config.toml
num_hidden_layers = 8
hidden_size = 384
num_attention_heads = 3
num_key_value_heads = 3
head_dim = 128
intermediate_size = 1024
vocab_size = 7426
hidden_act = "swiglu"
norm = "layernorm"
norm_place = "pre"
norm_eps = 1e-05
positions = "rope"
rope_theta = 100000.0
rope_fraction = 1.0
qk_norm = false
attn_scale = 0.0884
bias = "none"
tie_word_embeddings = true
parallel_block = false
init = "normal"
init_std_qkv = 0.0279
init_std_o = 0.0
init_std_up = 0.0279
init_std_down = 0.0
optimizer = "muon"
learning_rate = 0.0167
lr_mult_o = 4.0
beta1 = 0.95
lr_head = 0.00651
max_grad_norm = 2.0
warmup_steps = 200
schedule = "wsd"
decay_fraction = 1.0
decay_shape = "pow"
final_lr_fraction = 0.05
batch_tokens = 131072
max_seq_len = 1024
doc_mask = true
train_tokens = 542100000
max_steps = 4136
dataset = "wikipedia_en"
Each number is 128 + 24 x the weight over its row's rms, rounded and kept within 0 to 255. Layers, rows and columns count from 0. The size above them is the row's rms in percent of the matrix's.

# layer 4 MLP down (transposed), 1024x384, rms 0.0884, rows 540-585, columns 0-47
size [101 105  96 103  92  97 110  95 115  98 105 100  95 102 104 107 109  98  96 101  98  96  98 103 101  67 106 100 100  92  99  90 106 103  95 101 100  94  91  94 103 102  98 104 100  98]
[[160 126 141  87 133 112 100 117 115 141 123 124 149  95  88 135 143 185 128 130 125 127 125 148  93 178 119 109 156 130 100  74 126 111 164  97 147 118 106  99 124 167 112  93 142 122 134 117]
 [165 104 134 110 125 104 138 127 132 126 160 168 118 136 149 143 125 157  82 144 113 105 125 101 125 138 105 130 161 140 132 129 126 123 161 128 146 117 132 175 118 143 120 133 122 157 133 113]
 [113  99  95 145 131 148 115 123 105 134  80 126 108 127 122 127 142 122 107 123 111 125 152 126 103 140 125 144 143 157 144 152  71 163 132 106 119 141  97 122 139 148 129 139 108  96 156  71]
 [127 138 115 140 150 146 119 108 145 108  86 118 182  80 116 115  82 143 155 181 123 127 153 152 121 130 126 139  90 109 119 168  88 136 108 140 138 116 119 147 127 125 169 150 131 138 125 160]
 [132 116  98 136 149  85 160  81 138 105 141 132 167 137 165 148 137 118 136 136 132 109 122 128 122 122 105 126 101 127  74 158 143 139 132 107 114 125 135 167 110 153 120  99 130 114 107 119]
 [129  71 130 137 175 120 131 138 158 143 130 104 135 121 124 151 118 192  92 131 128  86  99 132 130 176  96 142 143 124 129 110 140 219 142 109 151 131 148 154 111 100 161 162  99 129 152 118]
 [115 129 111 175 116 122 124 115 142 166 135 126 110 106 154 151 150 127 147 153 117  94 133 141 178 145 118  96 159 177 151 133 120 158 110 138 143 103 101 133 147 163 103 113 144 144 143 102]
 [129 124 145 125 153 110 108 115 145 148 109 132 133 100 150 149 122 140 138 136 128 146  86 134 134 160 171 124 161 140 128 123  98 105 155 107 168 139  91 112 127 132 139  80 136 155 160 156]
 [142 133  72 129 113 139 147 101 132 158 141  67 124 107 119 113 144  93 134 136  94 131  85 140 143 134 101 119 109 103 143 152 141 124 128 108 123 114 158 142 108 105 149 131 152 138 140 116]
 [180 149 157  67 153 189 113  79 153 157 178 154 117 160  96 140 128 101 114 135 115 110 135 143 134 100  92 132 106 132 177 165 114 163 127 123 132 104 186 156 107 110 126 143 106  88 181 120]
 [173 115 138 145 130 116 124 168 143 174 128  95 162 145 146 146 118 125  93 114 106 127 139 176 149 108 114 160 143 149 121 111 109 151 157  80 142 110 161 144 138 135 141 120 101 130 133 158]
 [140 125 126 117 147  89 176 125  94  80  89 145 112 121 184 105 107 144 122 125 105 102  99  96  97 145 166 140 122 103 127 149 173 111  95  65  84 172 134 157  93 118 120 160 145 114 122 120]
 [138 140 138 136 123 100 126  85 125 108 123 137 134 164 121 133 133 157 144 102 116 139 121 127 155 127 114 118 124 160 174 128 149 145 124 125 138  89 125  97 104 137 133 109 125  77 178 128]
 [137 161  97 145  78 149 114 123 178 144  99  77 149 115 144 121 133 113 169 158 120  85 120 126  83 144 128 107 110 126 177 161 134 136 141 143 108 133 133 126  83 138  99 159 119 113 113 174]
 [103 155 151 160 112 150  74 140 140 148 136 153 106 163 118  93 150 115 115  83 173 155 114 105 139 104 151 135 144 114 120  97 131 153 120 176 111  85  92 157 121 124 118 156 103 114  68 154]
 [ 99 123 102 170 129 100 140 159  86 157 157 138  90 121 107 145 113 130  93 135 130  92 161 126 130 154 109  88 146  93 185 139 124 119 181  93 158  81 109 136 119 155 153 144  95 106 125 120]
 [ 99 156 125 134 119 139 161 161 137 119  81 128 143 119 154 153  85 170 131 146 147 104 108 120 157  87  92 119 111 139 138 149 124 141 135 151  97  90 119 123 137 110 121 102 154 177 141 103]
 [161 111 176 116 120 176 204 108 118  84 100 160 164 120 199 118 162 124  80 138 152 133 138 162 146 136 132 124  90 164 110 110 144 150 150  97  94 152 105 145 172 143 152 154 122 134 126 146]
 [172 112 145 132 121 139  83 153 101 144 188 124 164 137 112 137 135 170 113 171 127 110 113 133  87 114 136 102 146 123  93 160 145 142 112 127 102  93 144 111 192 122  86 116 115 100 144 124]
 [123 103 119 134 125 114 137 162 100  98 143 142 122 125 133 142 166 138 134 139 147 112 116 151  92 132 102 116 102 107 134 173 170 108 146 116 169 169 120 111 164 174 142 150 137 141 142 176]
 [125 115 133 132 105 125 130 119 124 157  92 149 125 109 126  87 120 158  97 139 124 160 136 102 131 140 147 134 140 120 115 132 124 156 166 188 115  85 138 178 161 134 154 164 121 156  89 107]
 [139 125 110 117 110 128 101 133  83 125 121 144 108 141 119 120  78 106  97  62 125  93 158  95 131 132 115 111 161  99 127 123 125 153 159 136 110 132 121 121 106 169 127 118 108 177 174 149]
 [101 124 152 161 129  71 152  78  76 127 133 134 161 108 146 139 157 100 116 133  83 108 147 130 148 121 112 115 156 137 158 125 144  81  99 149 128 126 138 130 145  97 128 112  93 124 138 125]
 [140 152 134 151 120 113 114 138 118 156 163  96 143 125 134 155 110  96 139  78 145 133 133 169 112 116 171 139 100 111  98 153 137 136 137 139 104 135 129 144 100 117 116 129 132 130 144 130]
 [140 111 132 115  91 150  79 125 144 135 156  97  99 138 141 126 120 105 115 125 134 146 145 137 134 116  95 111 181 122 151 171 102 160 141 111 107  83 159 141 140  78 127 154 133 179 176 121]
 [104  94 138 175 133  72 146 106 185 126 174 112  68 146 143  89 184  74 163 116 110 118 150 101 119 171 148 121 113 132 101  66 163 110 105 106 118 140 122 157 121 138 154 148 154 168 151 135]
 [101 108 116 129 100 157 163 113 120 110 132 139 130 121 156 112  90 158 134 109 115 142 125 157 139 148 121 123 121 127 129 139 116 141 150 119  63 124 100 166 157 126  91 111 132 108 113 103]
 [133 133 146 118 155 138 143 116  83 122 119 138 110 152 135 123  73 108 131 112 111 153 107 145 100 108 137 104 183 161 101 109 119 122 142 126 125 113 161 126 102 131 126 119 124 110 184 103]
 [124 100 165 133 136 137 113 116 150  95  98  76 107 140 112 122 114  90 159 162 140 131 137 111 117 138 154  99 131  94 125 142 141 143 162 136 135 141 132 167 107 135 108 156 116 122  99 114]
 [104 114 132 110 143 127 156 145 104  83 131 141 159 134 130 137 113 140 131 175  85 123  91 143 131  99 136 141 134 106 121 157 139 110 125 156 106  80 154 115 144  92 122 105 148 113 119  89]
 [101 132 154 100 110 149 157 144 122 107 128 174 124 137 157  89 111 104 181 158 121 122 105  78 106 134 123  95 170 131 122 114 145 114 143  75 151 169  96 126 126 119  78 118 128 170 131 147]
 [131 120 154  96 128 125 119 139 126 127 140 101 145 101 131 121 144  87 140  69 120  90 123 115 114 127 141 118 121 122 154 151 133 142 120 103 156  94 109 179 135 184 114 155 147  95 137 165]
 [120 133 115 141 132 141 104 141  97 125 140 145  55 174 116 125  89 136  99 113 145 159 134 149 131  93 145 121 132 147 124 149 129 162 160 144 167 124 169  96  85  84 119 140 167 144 113 152]
 [ 96  71 136 119 127 109 170 128 124 152 121 159 107 143 141 113 153  95 148 100 112 103 111 150  83 133 128 186  95 128 114 131 133 174 146 141 115 110 114 126 117 134  93 120 151 133 153 158]
 [106 139  82 151 116 153 141 139 112 131 120 167 151 135 165 131 142 134 115  68 113 135 126 151 141 100 130  96 129 128 133 117 128 126 139 124 123  95 153 113  97 101 134 119 112 154 108 148]
 [110 139 150  79 140 130 134 147 141 133 142 127 151 132 162 112 130 156 141 151 106 155 120 150 130 157 115 131 150 114 119 161  87 136 115 113 126 107 153 179 174 138 118 119 120 109 123 139]
 [114 127 103 112  93 149 121 110 185 104 120 122 126 123 141 116 153 110 122 138 134 128 106 143 105  88 150 149  91 138 105  99 167 128 108 123 124 136  95 102 140 135 146 152 146 108 145 130]
 [113 106 188 108 116 123 135 104 124 171 110 153 155 117 127 160 138 143 142 159 140 150 101 113 141 162 125 127 152 125 149 140  99 117 157 143 143 134  98 134  95 128  89 113 141  95 124 136]
 [112  78 144 114 159 136 104 126 114 110 128 142  96 155 138  88 102 103 137 129 143  97 145 145 143 112  97 119 110 142 144  97 145 159 170  84 113 139 153 151 111 131 132 123 124 144 106 147]
 [108 102 149 121 109 114 134 171 125 139 161 117 110 156 152 118 128 117 124 110 125 136 115 143 127 151 130 159 113 152 139 115  78 131 109 150 120 172 166 103  97 149 136 120 153 129 114 129]
 [131  96 128 114 128 147 139 141 126 100 161 140 148 119 106 144 157 116 159 170 114  97 144 152  94 156 111 151 105 141  69 154 190 117 119 105 114 163 123 119 151 154 161 137  90 130 109 136]
 [137 128 141 118 176  89 169 104  68 124 143 155 152 144 130 105 110 145 143 114 143 116 138 111 173 124 129 117  88 155 116 120 104 147 129 102 119  76 142 119 121 128  96 177  97 174  88 130]
 [106 143 159 111 112 124  57 124 170 143 128 159 102 159  82 176 113  94 122 138 133 187 109 100 141 151  83  90 164 108 189 112 136 101 119 119 136 108 156 136 157  89 164 108 130 125 127 141]
 [155 101 116 143 171 130 135 133 101 126 152 150 143 164 157 102 135 133 141 110 160 102 136 175 133 189 124 115 135 122 115 139 163 128  90 170 142 116 134 135 121 143 157 109 129 126 127 116]
 [150 125 123 110 148 166 165  91 174 124 146  86 109 137 104 123 125  98 141 137  76 136 134 143 108 127 142  98 115 135 105 164 120 137 121 116 133 164 120 146 124  84 103 108 123 122 121 154]
 [107 113 126 158 150 121 110 111 112 130 127 120 108 128 148  85  88 157 140  92 140 112 140 135 175 125 140 122 168 106 111  90 105  98  89 105 100 162 149  98  92 169 147  82 138  98 142 154]]
# layer 4 MLP gate, 1024x384, rms 0.147, rows 541-586, columns 0-47
size [104  91  95  89 104 110  92 117 103 105  97  97 105 104 109 122 102  90 102  91 109  98 107 106  69 103  97  94  89 102  87 118 106  90 106 105  91  97  98  97 101 102 104 101 104 106]
[[134 125 103 106  92 162 165 102 141  92 140 152 166 135 150 119 120 133  99  91 168 175 134 146 126 121 112 117 131  82 140 167 140 148 141 124 111 133 109 194 115 124 135 118 154 139 146 107]
 [ 95  94 143 128 145 109 140 110 130 109 128 119 120 143 146  73 149 161 116 129  90 104 118 123 130 151 145 143 122 160 140 152 113 148 141 131 143  91 146 100 147 113 173 137 127 140 108 133]
 [144 125  86 129  85 186 133  81 137 158 137 151  65 139 113 126 147 157 146 151 154 156 157 154  88 107 154 177 127 107 192  99 104 105  96 108 149 131 118 124 138 119 108 147 121  95 148 110]
 [171 163 142 166 134 140  97  99 138 101 112 112 101 105 117 131 121 109 126  98 143 137 111 134 155 150 133 168 171 118 157 119 150 139 125  90 114 157 128 132  98 101 141 112  98 100 166 109]
 [125  77 141 165 113 131  79  82 145 121 153 128 152  44 108 134 111 131 110  90 124 109 131 120  99 115 173 139 130 141 125 142 121 136 137  99 127 108 143 117 152  77 133 170 167 173 140 130]
 [107 143 107 213  99 138 120 122  75  98 161 125 158 156 133 152 145 128 126 119 131  91  95 155 159 130 118 137 179  99 115 199 124 122 124 127 110 121 121 126 144 128  88  97 156 143 135  91]
 [151 117 150 122 139  86  85 132 165 138 117 148 157  97 121  96 117 108 160 113 125 147 119 134 107 120 108 121  94  99 112 150 152 144  84 116 131 132 133 147 128 109 127 173 145 125 104 108]
 [116 174 131 107 108 100 135 141 139 147 121  76 134 171 179 132 103 137 124 142 179 128 147 128 122 110 106 153 111 127 121 151 163 138 146  86  97 133 147 123  98 152 150 134 135 147 133  80]
 [115 144 114 127 131 166 110 154 133  95 131 181 128  96 151  89 104 146 139 119 115  89 160 138 136 112 106  43  88 110 160 121 151 109 111 111 131  76 172 124 175 157 123  69 112 112 110 127]
 [155 174 149 141 134 162 157 153 149 170 115 117 190 156 133  76 179  99 142 106  96 119 167 116 121  84 146 158 129  95 130 115 146 123 111 125  96 134 145 115 117 103 188 125 115 109 108  86]
 [135 142 129 143 139 125 144 119  90 158 146 138 149 128 127 118 133  92 137 127  59 106  96  73 108 109 138 112 125 111  88 135 114 154 155 153 103  98 140 126 160 128 124 129 118 110 134 113]
 [136 194 135 138  96 143 119 120 118 135  79 137 109 109 132 116  93 120 115 131 167 128 116 117 129 134 140 121 114 105 133 156 155 106 158 149 147 171 162 108 124  92 144 127 129 109 136 123]
 [149 125 117 138 129  96 125 141 160 172 145  64 131 141  82 149 118 111 172 144 103 121 110 143 139 118 157 123 111  81 163 173 133 101 124 128 116 160 100 103  85 136 110 145  88 124 154 145]
 [111 114 127 149 159 155 119  76 144  94 124 163 113 140 109 126  92 112 172 109 139 141 149 156 143 136 145  73 106 134 177  90 159  80 157 127 134 141 179  77 165 113 129 106 145 159 100 107]
 [163 120 140 146  93 147 149 131 139 162 139 163 165 104 130 108 138 120 130 111 137  89 127 144 143 154 123  84 152 107 139 144 146 104 146 123 129 151 124 125 136 181 122 129  81  99 152 101]
 [ 82 152 125 130 107 120 146  99 160 131 146 105  86 171 168 110 157 108 188 121 147  94 116  82 129 127 134  90  92 141 128 131 128 136 123 131 133  99  69 149 136 130 148  97 105 136 133 130]
 [131 142  78  92 115 102 102 134 141 109 149 112 149 128  94 130  93 132 149 157 127 120 137  94 113 147 132 156 160 104 134 128  92 136 104 142 156 155 156 125 105  94 149 117  99 164 169 133]
 [131 106 101 136 134 148 118  93 112 130 142 117 121 142 119 100 122 117  98 100 159 151 161 137 131 175 133  96  81 153 110 115 134 110 142 153 132 129 138 120 122 149 143 130 102 116 118  84]
 [159 149  93 126 119 138 163 170 136  81 153 162 141 143 155 124 129 131 136 132 125 177 167 105 154 158 139  81 142 121 114 129 170 126 149 158 151 162 136 165 124 152  76 129 136 133 111 128]
 [140 144 176 131 116 118 153 152 107 164  88 190 115 141 136 123 144 118  57 201 155 156 134 144 124 129 117 146 115 146 123 169 107 102 109 130 110 136  89 129 105 133 116 163 118 123 135 128]
 [118 146 121 153 105 153 105 158 150 166 157 114 133 138 106 114 131 125 159 107 122 150 125 126 180 100 113 136 150 118 118 125 122 103 109 143  93 123 101 121 156 153 148 120 139 143 125  93]
 [115  96 117 160 104  94 127 123 128 100 107 134 156 135 116 171 162  90 143 127 143 110 132 174 121 106 136 113 107  94 116 144 127 170 126 166 137 143 134 158 124 102 153 119 112  88 129 171]
 [112 133 114 104 146 118 143 144 150 130 137 112 132 140 164 127 126 124  92 164 120 105 112 131 111 110  78 115  84 164 136 140 159 130 132 146 107 161 107 117 134 107 116 135 182 116 153 127]
 [149 109 144 123  97 140 131 158 138 114 124 155 140 138 133 155 144 116  86 156 109 139 123 127 146 132 117 135 141 149 126 183  70 123 164 115 175 107 144 136 182 109 136 115 119 124  70 129]
 [115 151 110 125  83 125 143 139 134 128 121 102  79 148 129 120 171 125 136  68 102  90 156 136 149 133 124 170  97 132 113  97 140  95  88 121 116 147 112 124 159 141 114 131 137 164 174 131]
 [ 83 113 125 129 142 170 111 113 103 170 159 141 113  94 120 155  74 115  74 108 188 123 171 112 104 135  77 129 112 124 171  86  70  85 111 117 160 151 103 141 129  98 118 146 115  87 124 171]
 [114 117 134 104  98 141 102 119 151 126 152  93 128 129  79 142 149 128 114 113 107 108 116 140  64 130 136 123 134 125 120 130 119 146 136 119 132 120 133 162 138 154 106 163 131 102 139 150]
 [137 121 117 139 131 116 144  92 155 126 117 108 125  93 103 124 112 136 126 127 180 105 110  98  96 141 125 118 126 152 116 117 146 107 103 115 149 149 128 114 136 115 147 126 123 123 105 121]
 [105 113 105 124 135 125 117 100 113 142 132 139 110 192 106 110 165 175 118 135 159 112 101 169 105 119 159 131 179  99 121 143 150 161 133 143 163  93 116 116 137 139 153 146 117 184 109 182]
 [123 152 124 136 173 119 160 118 136 106 149 110  92 105 125 126  71 165 131 137 162 118 100 145 139 117 144 109 151 150 131 139 108 139 126 114 129 124 125 161  91 104  93 124  97 139 134 127]
 [167 140 141 157  94 116 172 129 147 165 138 161 131  90 119  92  82 141 136 140 174 131 113 132 117 137 127 128 155 116 133 126 141 143 129 115 181 145 134 137 181 113 102 117 116 104 129  86]
 [106 174 155 115 156 128  97 171 117 105 106 132 111 110 143 121  99 145  94 155 106 102 121 187 106 151 149 177 142  94 159 139 134 141 138 100 159 151 130 144 133 138 101 157  88 120 118 132]
 [148 122  72 137 111 110 118 168 139 133 104 143 140 132 122 113 131 128 121 128 147 127 114 143 137 119 106  81 138 110 103 157 127 138 131 131 111 146 125 173 166  67 131 105 115 150 124 103]
 [130 134 142 115  95 118 156 142 154 137  98 151 136 150 144 104 134 160 114 180  83 164 120 131 133 135 131 129 106 112 121 135 112 123 136 129 121 131 149 120 128 130 100 168 139 173 133  99]
 [110 153 111 157 103 107 139 145 157 147 121 149 167 138 144 164 162 150  78  88  89 130 142 188 141 142 128 132 121 105 148 141 114 148 101 140 115 126 147 103 100 110 161 107  99 140 136 132]
 [143 110  69 135 141 153 109 128 128 135 166 119 130 135 139  88 146 145 123 152 103 111 151 179 126 119 141 118  78 144 180 131 129 122 133  88  69 156 159 141 185 128 120  71 149 149 133 133]
 [115  96 124 122 125 151  72 108 129 152 147  83 135 106 123 163 132 113 158 133  76 143 127 200 140 134 139 118 167 113 141 150  92 145 117 101 164 131 171 164 132 192 115 125 130  99 127 142]
 [ 98 109 168 137 153  82 156 147 154 120 152 157 121  98 146 128 166 127 112 138 154 179 114 138  93 103 153 135 126 123 108 140 101 106 115 120 164 140  82 133  88 125 165 123 119 127 152 118]
 [164 146 115 118 135 123 130 135 131 157  99 105 139 151 106 150 115 128 132 137 104  97 109  99 111 166 132 144 133 147 106 140 135 151 172 193 121 113 159 122 111 145 106 146  94 131 147  94]
 [103 153 101 113 122 101 146 127 144 117 143 124 128 153 114  91 122 117 133 124 141 134  89 152 140 139 113 159 119  74 195 141 159 110 123 141 150 108  71 143 130 150  79 100 129 152 148  94]
 [134 116 168  99 155 153 137 136 131 139 137 129 127 143 119 149 137 140 146 132 179 160 128 135 117 145 168 148 179  90 130 129 135  89 154 151 110  78  92 127 130 132 160 127 101 146 134 141]
 [108  84 153 145 118 137 118 130 105  86 114 152 119 152  88 144 129  89 159 129 115  85 137 165  81 135 109 115 134  84 124 150 146 102 128 126 114 171 134 133 150 112 137 134 114 129 111 142]
 [112 116 161  81 110 126 103 101 164 151 112 109 106 106 165 116 122 100 139 125  88 126 120 134  93 104 127 140 129  92 104 133 137  82 145  83 152 140 125 109 125 110 105 126 112 137  98 136]
 [ 97 112 150 128  90 139 162 146 107 145  98 154 152  75 141 128 168 109  99 122 144 114 137 108 105 103 127 150 124 136 174 148  96  60 139 131  95 143 117  91 151 140 104 152 117 110 117 100]
 [125 171  88 111  74 193 136 160 123 134 139  97 101 167 118 139 101 134 132 116 156 111  97 162 150 123 118 108  83 145 113 126 125 131  87 134  82  97 120 179 122 104  90 120 134 152 139 147]
 [122 138 162 137 115 140 155 122  67 120 149 182 107  74  92 152 124 126 138  88 134 128 161 159  82  89 100 150 131 180 141 120 135 140 157 125 101 100  96 133 140 124 109  91 104 101 136 144]]
# layer 4 MLP up, 1024x384, rms 0.154, rows 541-586, columns 0-47
size [105 100 111  90 110 113  96 124 105 103  88  92 104 103 109 123 102  90 100  97 103 102 105 102  62 103 100 101  94 102  91 116 106  96  98 105  90  91  94 103 101  92 105 103 101  99]
[[145 132 139 146  80 133 124 126 126  95 109 123 182 133 142  77 111 134 127  96 172 163 149 114 117 118 115  99 200 107 129 141 114  91 144 132 122 161 117 151 128 127 148 106 146  81 113 156]
 [100  98 167 114 146 131  89 166 114 109 109 108 175 147 100 127 158 155 120 120 111 135 127 137 135 123 144  67 136  96 162 120 170 136 119 143 172 130 153 123 136 150 115 130 119 121 127 160]
 [111 118 195 126  96  64 104 141 122 140 137 115 139 118 127 123 123  98 149 120 122 124 103 115 144 138 108 131 108 120 124 103 118 184 130 105 128 104 144  90 133 113 112 116 132 133 122 128]
 [126 146 161 145 123 176  69 121 158 157 150 111 129 127  78 112 149 101 157 107 140 148 130 143 126 152 168 144 124 144 154 115 122 109 151 106 126 110 149 106 110  79 129 137  93 133 120 145]
 [106 166 121 136  86 157 147 117  96 152 141 195  97 160 123 128 135 139 113 103  86 140 161 151 117 100 148 118 136 123 147 141 128 104  88 144 126 109 112  90 131 117  90 133 160 150 112  78]
 [103 143 118 109  92 108  96 109 149 145 121 106 148 164 128 106 127 141 113 129 137 100 137 168 138 122 108 100 155 137 156 175 137 125 111 113 117 113 112 128 113  69 118 136 103 114  99 144]
 [136 140  94 142 118 116 173 120 139 142 120 136 157 126 145 138 160 100 157 118  95 125 128 125 132 110 123  88 153 105 133 123 134 167  95  99 150  96 107 106 101 124 125 146 159 116 126 154]
 [126 143 168 128 133 154  95  90 162 108 128 144 127  87 130 122 116 115 154 117 140 164 124 111 113 122 158 124 123 150 127 106  94  94 105 132 147  77 121 143 161  87 124 156 110  96 151 168]
 [129 141 138 114 130 114 159 133 129 144 110 135  76 176 159 105 152 119 155 201 130 172 129 136 141 130 169 125 103 115 114 118 141 127  93 130 110  89 101 155 152  77  94  87 111 115 117 131]
 [168 153 107 113 114 136 175 150  89 117 158 145 111  70 135 150 139 122 158 136 104 117 136  97 148 136  97  95 144  97 128 113 131 131 102 140 125 128 110 132 135  90 136 200 147  79  64 122]
 [133  98 121  87 142 106 145 160 171 101  95 112 167 158 117  84 147 154 130 140 156 130 168 159 127 114 127 164 151 115 124 142 166  85 150  96 133 144  97 128 117 111 145  95 127 122 162 145]
 [118 105 110 146  82 110 164 157 119 148 112  95 121 118 145 110 131 136 152 154 161 113 150 141 106 142 163 124 129 126 124 117 124 147 105 129 112 131 156 104 169 139 134 122 124 156  97 158]
 [148 123 178 121 155 147 141 113 128  97 147 162 117 103 119 143 136 134 142 113 151 116 137 141 104 118 168 138 129 127 174 163 197 141 103 114 128 157  95 115 127 172  92 114 125 134 130  93]
 [170 139  96 111 144 118 189 141 105 129 173  95 127 187 121 129 130 179 114 171 144 140 126 167 139 133 114 136 144  91 191  85 138 159 124 141 106 126 156 147 118 137 135 100 110 130  73 132]
 [112 108 145 136 127 115  80 139 137 118 122 112 133 150 159  98  79 113  95 142 117  97 138 141 117 129 127 170 125 120 110 116  87 107 100 134 120 137 124 132 110  96 142 121 122 125 115 155]
 [105 120 166 156 126  94  99 108 101 158 132  78 132 151 131  95 178 100 166  86 113 152 125 102  97 171 163 136 134 136 117 113  75  92 103 113 132 132 141 111 156 120 126 131 141 115  98 145]
 [153 152 128 111 122 123 145 131 151 111 120  68 108 152 106 118 115 133 156 147  77 104 142 150 161 108  98 123 122 142 120 160 124 151 164 124 144  78 122 113 113 192 116 168 104 124 119 133]
 [ 90 115 131 147 150 113 127  97 116 134 131 126  88 157 129  82 106 114  91 130 126 144 137 143 133 102  62 102 150 100  74  96 113  81 121 144 120  85 122 140 122 120 142 136 110 113 151 124]
 [128 111  91 122 128 112 112 150 127 190 117 140 134 153 106 109 114  91 125  99 108 134 109 113 132 121 132 133 124 114 118  88  66 122 172 163 129 110 121 140 127 136 169 117 109 102 159 100]
 [181 118 106 141 108 112 165 144 124 158 113  97 133 133 128 138 116 118 129 140 122 143 109 125 105 114 109 127  96 142 160 138 128 109 121  82 130 156 140 123 135  90 131 124  92 107 185 175]
 [135  70 134 149 130 134 141  89 140 131  87 148 139 116 165 117 116  81  77 108 133 113 124 151 153 151 168 166  88 118 172 114 118 113  85 129  79 121 146 117  97 114 135 135 168 129  78 107]
 [129 174 146 126 118 139 132 149 113 124 142 114 133 171 186  71  80 116  91  93  91 112  81 127 151 145 127 110 140 126 168 132 130 121 143 112 146 152 155 123 126 169  85 119  89 146  97 109]
 [128 164  91 151 145  87 117 119 150  87  99 153 124 120 132 130 131 129  93 164 141 114 108 104 212 125 141 113 156 118 125 125  99 104 161  99 159 109 109 133 132 128 133 154  85 139  79 130]
 [163  91 152 107 135 107 101  98 109 178 128 164 125 152 108 176 117 155 108  84 114  95 131 131 158 150 111 120 157 105  96 125 175 127 124 155 113 109 109 112 149 108 118 107 114 122 144 167]
 [148 117 134 186 143 145  74 140 145 118 122 136 159 142 148 122 114 113  87 190 132 117 171 160 113 112 144 110 137  99 112 122 143 124 165 176 134 137 150 138 143 107 142  97 124 143 129 135]
 [104  93 118 149 110 106 128 107 122 152 132 121 129  79 144 168 111 149 143 135 155 134 114 102 107 116 113  86 115 116 137  70 115 156  93 152 158 128 106 114 118 127 118 126  88 104 121 141]
 [108 119 114 113 105 135 150 133 164 123 110 113 179 138 162 130 162 116  99  87 123  79 136 101  75 101 134 180  72 100 132 130 155 105 100  64 156 114 116 140 142 148 129 124 148 158 139 145]
 [129  80 135 115 140  94 126 148 110 137 117 152 121 122 156 146 139 112 136 136  86 110 100 142 149 112 108 138 120 120 125 140 104 121 111 132 100 123 136  97 166 120 141 144  94 145 118 160]
 [110 114  84 125 132 132  67 163 134 151 136 131 163 123 139 107 128 134 106 122 162 168 129 135 141 113  90  95 143 155 119  93 121 116  75 141 104 134 111  84 134 162 144 142 131  98 119 119]
 [120 113 129 148 134 131 126 106 136 180 114 102 122 125 108 130 150 133 121 134 122 153 134 121 146 120 104 119 182 113 130 158  96 158 156 142  96 134 172  96 118 120 165 160 123 132 126 126]
 [154 134 145 141 128  85 135 139 163 125 132  88 173 141 146 132 158 126 129  81  87 168 119 153 140 120 165 173 110 141 100 118 172 100 153 139 135 126 127 125 106 120 141 119 180 144 111 121]
 [ 90 119 101 111 154 119  89 158  89 118 136 109 124 129 107  91 147  74 130 150 135 103 143 147 121 164 120 123 128 155 127  88 151 105 162 118 134 142 147 127 164 147 193 163 110 102 144 134]
 [118 138 143 167 172  98 111 108 148 134 107 132 166 166 142 128 174 160 163 112 144 117 120 130 166  92 108 127 100 120 145 127 187  96 127 112 121 137 132 141 139 167 111 121 165 127 153 111]
 [148 124 139  91 131 107 126 110 159  78 127 126 134 173 127 106  97 141  91 203 117 126 130 131 166 164 135 138  85 140 115 121 118 174 121 114  80 112 146 139 136 124  78 176 136 149 135 137]
 [111 133 124 135 145 116 139 113 141 160 135 131  90 128 105 136 137 125  83 137 126 119 136 136 121 114 103 149 137 182 156 102 135 103 135 106 121 115 114 124 116 147  89 157 119 144 144 150]
 [ 93  84  98 132 132 148 171 132 110 111  89 135 139 136 114 159 114 132 142 108 165 101 175 146 130 164 101 105 137 147 121 118 104 178 131 106 158 121 103 128  97 121 143 138 128 141 156 112]
 [141 146  96 129 153 161 126 123 150 133  86 120  94 142 154 129 130 135 144 101 140 106 111 137  97 110 129 132  91 167 105 136 160 225 138 136  96 122 154 133  78 113 116 154 157 116 124 141]
 [138 144 107 133  89 174 141 168 118 119 130  88 137 160  98 131 135 146 156  96 111 112 112 116 170 109 131 114 172 105 126 163  92 130  95 136 103 133 144 154 135 128 124 181 110 148  93 173]
 [133 124 102 121  99  76 122 127 141 150  99 159 116  99 158 139 167 168 111  92 125 163 121 130 108 135 166 121 115 127 123 104 147 151 126 108  79  93  94  81 125 112 114 129 130 113 103  92]
 [118 151 136 147 155 153 151 150 143 140 106 116 114 137 106 116 141 112 109  95 174 172 127 151 128 113 141 148 127 160 137 123 125 145 165 109 148 113 124  96 104 135 172 173 104 108 106 133]
 [140 120 150  70 112 140 134 119 143 156 136 107 156  89 153 154 127 101 167 119 121  92 115 114  90 143 131 168  96 121 155  96 103 137 128 168 115 102  93 131 110 103 149 120 152 126 142 109]
 [137  84 130 142  93 131 127 155 114 159 114 146 124 133 114  83 111 139 172 130 106 100  91 138 122 108 127 168 145 126 131 176 123 115  79 120 120 158 148 141 134 104 133 145 123 144 131 156]
 [106  88 127 109 139 120 130  90 116 123  82 107 127 122 104 172 136 124 163  84 164 126 145 141 168 126 177 132 110 118 110 106 168 108 106  86 142 145 134 124 106 139 162 148 170  89 149 127]
 [123 117  95 105  74 153 118 174 126 146  87  89 127  84 116 121 133 164 135 121 182 137 165 127 128 110 114 145  95 177 178  94 146 149 132 113 118  80 125 122 124  93 185 172 140 109 129 111]
 [114 136 152 115 133 158 173 136 137 110 120 183 146 135 168  67 108 133 153 119 157 124 151  81 141 120 168 140 120  87 116 133 128 148 136 130 148 122 115 137 150  84 121 145 111 127  87 124]
 [109 130 148 149 138 135 112 128  86 109 161 157 129  87 123 107 141 114 138  99 102 117 142 196 108 135 138 118 125  99 149 108 131 123 122 142 117  89 116 113 146 120 174 162 130 171 126 149]]